python train.py --n_kv_head=2 --activation="tanh_gelu" --dataset="wikipedia_en"
Each number is 128 + 24 x the weight over its row's rms, rounded and kept within 0 to 255. Layers, rows and columns count from 0. Numbers have three digits each. The size before them is the row's rms in percent of the matrix's.

# down: layer 3 MLP down (transposed), 640x160, rms 0.172, rows 471-479, columns 0-159
# up: layer 3 MLP up, 640x160, rms 0.182, rows 472-479, columns 0-159
down471 118:145090128087177153145125107170144158127083137137124130108128095145172118133130105172126122146106169146145124154098142124118103136112156123110110166142139130132122177132112120107097135135142087111160134117149108120150111131106097131173141143161147149122121108121145117148139107114136151128126169146127125105121160121133050181111089144153088121172127145128115139124114106199081138110145125095140130119145142085141069104151138100168138144170138101151132126133148138111109116161096151
up472 091:130104172104156128142109105122109113115132148132149101135139176105080132130114118128151175134118139157153145134138110123117124161109055125155128127169049116139148145113101101109109119123115162086100147168103107112108128111145175118137130166126085106151105112082127131142112134141135119107122167091099126169100144139097104166146114117112095105133098101152138133131143113137137138147096158142138131144150119130175135122118143133114156103114156097114092140102160205141116139146161120
down472 085:147148116102114139126117152132084122122120118149121131124162090134100157127188141175139107136106158130132164131104114089130109151115195136191141107129104154114131120090118161131150164133134093123121171104075142135121102102094110123111151130126148113108142126118138115119126136126183115146089117099140123152132146106118151121141131164143118137169115116125062136119140085148163105128155088108074118149138112167147091127147128147136142101112123124067146087106164095101134128115121107
up473 104:122101124134152128149166102105089115132111146130096154125094156128148120113127119092148094150108143121155145114145142082101117118150177146137160144146129102149123088172138090168108096127134111104159101138098146179108121140147088115111171111073145147146137113099097174157135099138101117130112133136091155179127108126144138099114113131133105129121132135143112153136131102131097114132124177167096117104134083118123144100166176115121146165158123163122123120173079083105145126138111134
down473 096:148167145159161114100148117094163146145178127141161121114159098140120102125110143099118153122108110081114107148140115162116128141116112128141112126124115148092130137107114141162109103092133156181086125159098117131148153150104129198078105144119138138108114123168095143124106101121110134099094120153122094135125151125101106121142166111156180117085122140115112101096099139130165136161111139092159095096132181090177142149113129125145143145133144088146108134083109118133134119151153109
up474 105:102129146147150135136116109150089155162131093173156179110128146130138182142136134086161133104090124123117121109123156102119111137120124103125107102100096140096096127104131135099105136122123132123129097096149140092125143120180092083093120122116122154122117114121134116136148111129104143089169101122127159115132139103099061121114176132109122099111170123140106164119104173160142153088168117166168166120167133136156112132134128184138141153118113145122171112134167168119138154137110140
down474 106:101117113148114097139137135167158115063099130132130141144110103137145129147161139135149139137174153077140144141118147111113168158139131097125146139143167136159125108120127120136110181123107134112139145118119150134115147122153118102144170156149100142159091088125096114131126134104125100159143120121091135100153121110103123107116132123120135160087123127106167143099073119120112101145125111143134104116136155151142103091086159145091158145107072119102121134164144150142190205170111103
up475 098:116141125150134161149080153170086129145132118111110185108126127162105164139161092126135134132099129139108133089123159144079155112206125119148069158133127126081112143153089122153151117124140095137156170120110113134140152079122093101113136090128136139162113091127113166120104147125126128147093144152127132168145109172141141139135142119130105118168115121115130114153110117109121124141160117135126107118151134104105110115131076145114148113135132128154117114115104171159156089196132110
down475 102:116107098072139147159132132155107119148116119121117103102160075141146123158153114139089115143136137125151119131131139144079117116151152105106142144130131131101142150176150112121128133147147105103096139090118122124102093065138154104143099131171110180136106126135100116144176154146123149094142115135160093118156175183167126071085111135080153141129103103123113102099132133137108121135138105106113135120145094167117164153145116135151139163094116132120141149153115142119116070129121161
up476 094:136139081133119132122127106115110130132107129139135167107160146111154118128109131199118111142141115129119134103123151127104147080114119143129115148139124136139152123111148181122126156134127145115122133119104125079111124124157114160141156096107124133150140073108152133142108086103101150117088132158109133148115107152140111128150097118139157141165129167122139157145096162171092145130139144147128138124133070136137075116033148138062124138105140146136113148142073149188139126103127106
down476 100:095120096160099151119168136122122141097133119107105095144120145097168093105153159135110144108126101115127172116129090169118169134097091154156146143138124140125106101155127168117145164121093117118122152127125101105158146087115109119133129071095145104126079129170162111126145158106113148119124168068116127114172124145113152173134108083127101135126133160150130156141106111151134159101112108156139118148146128149116098140105096151099132178123101112146173129134152183130132122097119122
up477 104:076142134095155132130116129122108094130122094115117102088141114115134142095177113133106131132141147090156148118091098165139137156145122086114126141160118135161141129123144107158155123132138121126042152157178111180133125139121147113097101100124117158171127147123117167072168115164119122141133126134115140163092112148134129147118113148121099174176161096151099127129115147093112099078095134115113163130152091126103129124123142119106120080138130148153113127123151177142124119152135115
down477 105:105045135094136158141115186187143156133148171082161122113145153143126153117153118119129113167154128121148122143158120124140088157118136082092101152114117115106119123124135155139130136148127140152138113115133117122136161120135120150138171130169138098122148140166131107137156131121059115091125184103105106139119116127160107119112086105113079132129145131153180124091166135108104164108108135136083134099112129139151121128125107156100165112154141123120105111131108084146114143133138116
up478 104:126134136122111153139140115092110175154114124121133109150084123154119155082138147131123171159124138157173085111138110142133146104125130105135136115134151148146147132154118166127118111067139132148095156112124119132135153113178140077136173135093093086157071127120098098119114144123122131190124137126160121173126132090113121111097107119103134115130139114178167136075154144138144093108141125186135176129137139093145099114108148159150148089120103147137146127135107140145125111115129170
down478 100:088109140089123159151109104134132085111180135080092140152122100135139141132159164119078163133062154159148158138125146115120096151091144171125155095115078146132153114145162055145123105088122128125139112120146149168106125111111144158120152145133151184153120125120120111147171126131136102157106116101118141132131130125113138091130110126162097114110082109157098119147107126104137145106109122141137147140144115117114134111118119154168129162176130141123115124137128091091129180126125137
up479 097:155126135117124102097146126147165144153102134137125150095099163104130151151146102131095133159118161119112143077117129114122155113128104093129112120127138115137138148099156155138109117139121149113193152103118149170135133179108119130166136137140094160121110175171071114099139127093109120108119091124132099104153142114160122108127123107145141166137133068110135152127125136168168110127140127110141151116106161137137142143135125116164091144085152138126084123116067086149130107184116174
down479 106:155150135119137142128124158122158163118098103152133166100102116159137105134107134080114114135108131133165124094124158143103147155112107087118136115123088142120156126105132161071092147113123113127107133086157113138121160101117115119161121149131095108134139118137125149108138117121137119092117105104140077155104108078187159108143086169123099145167112120163152107119102107096099134169123132151132106123084095123147122120157138127134171107083130081156099160180166128115148121135141163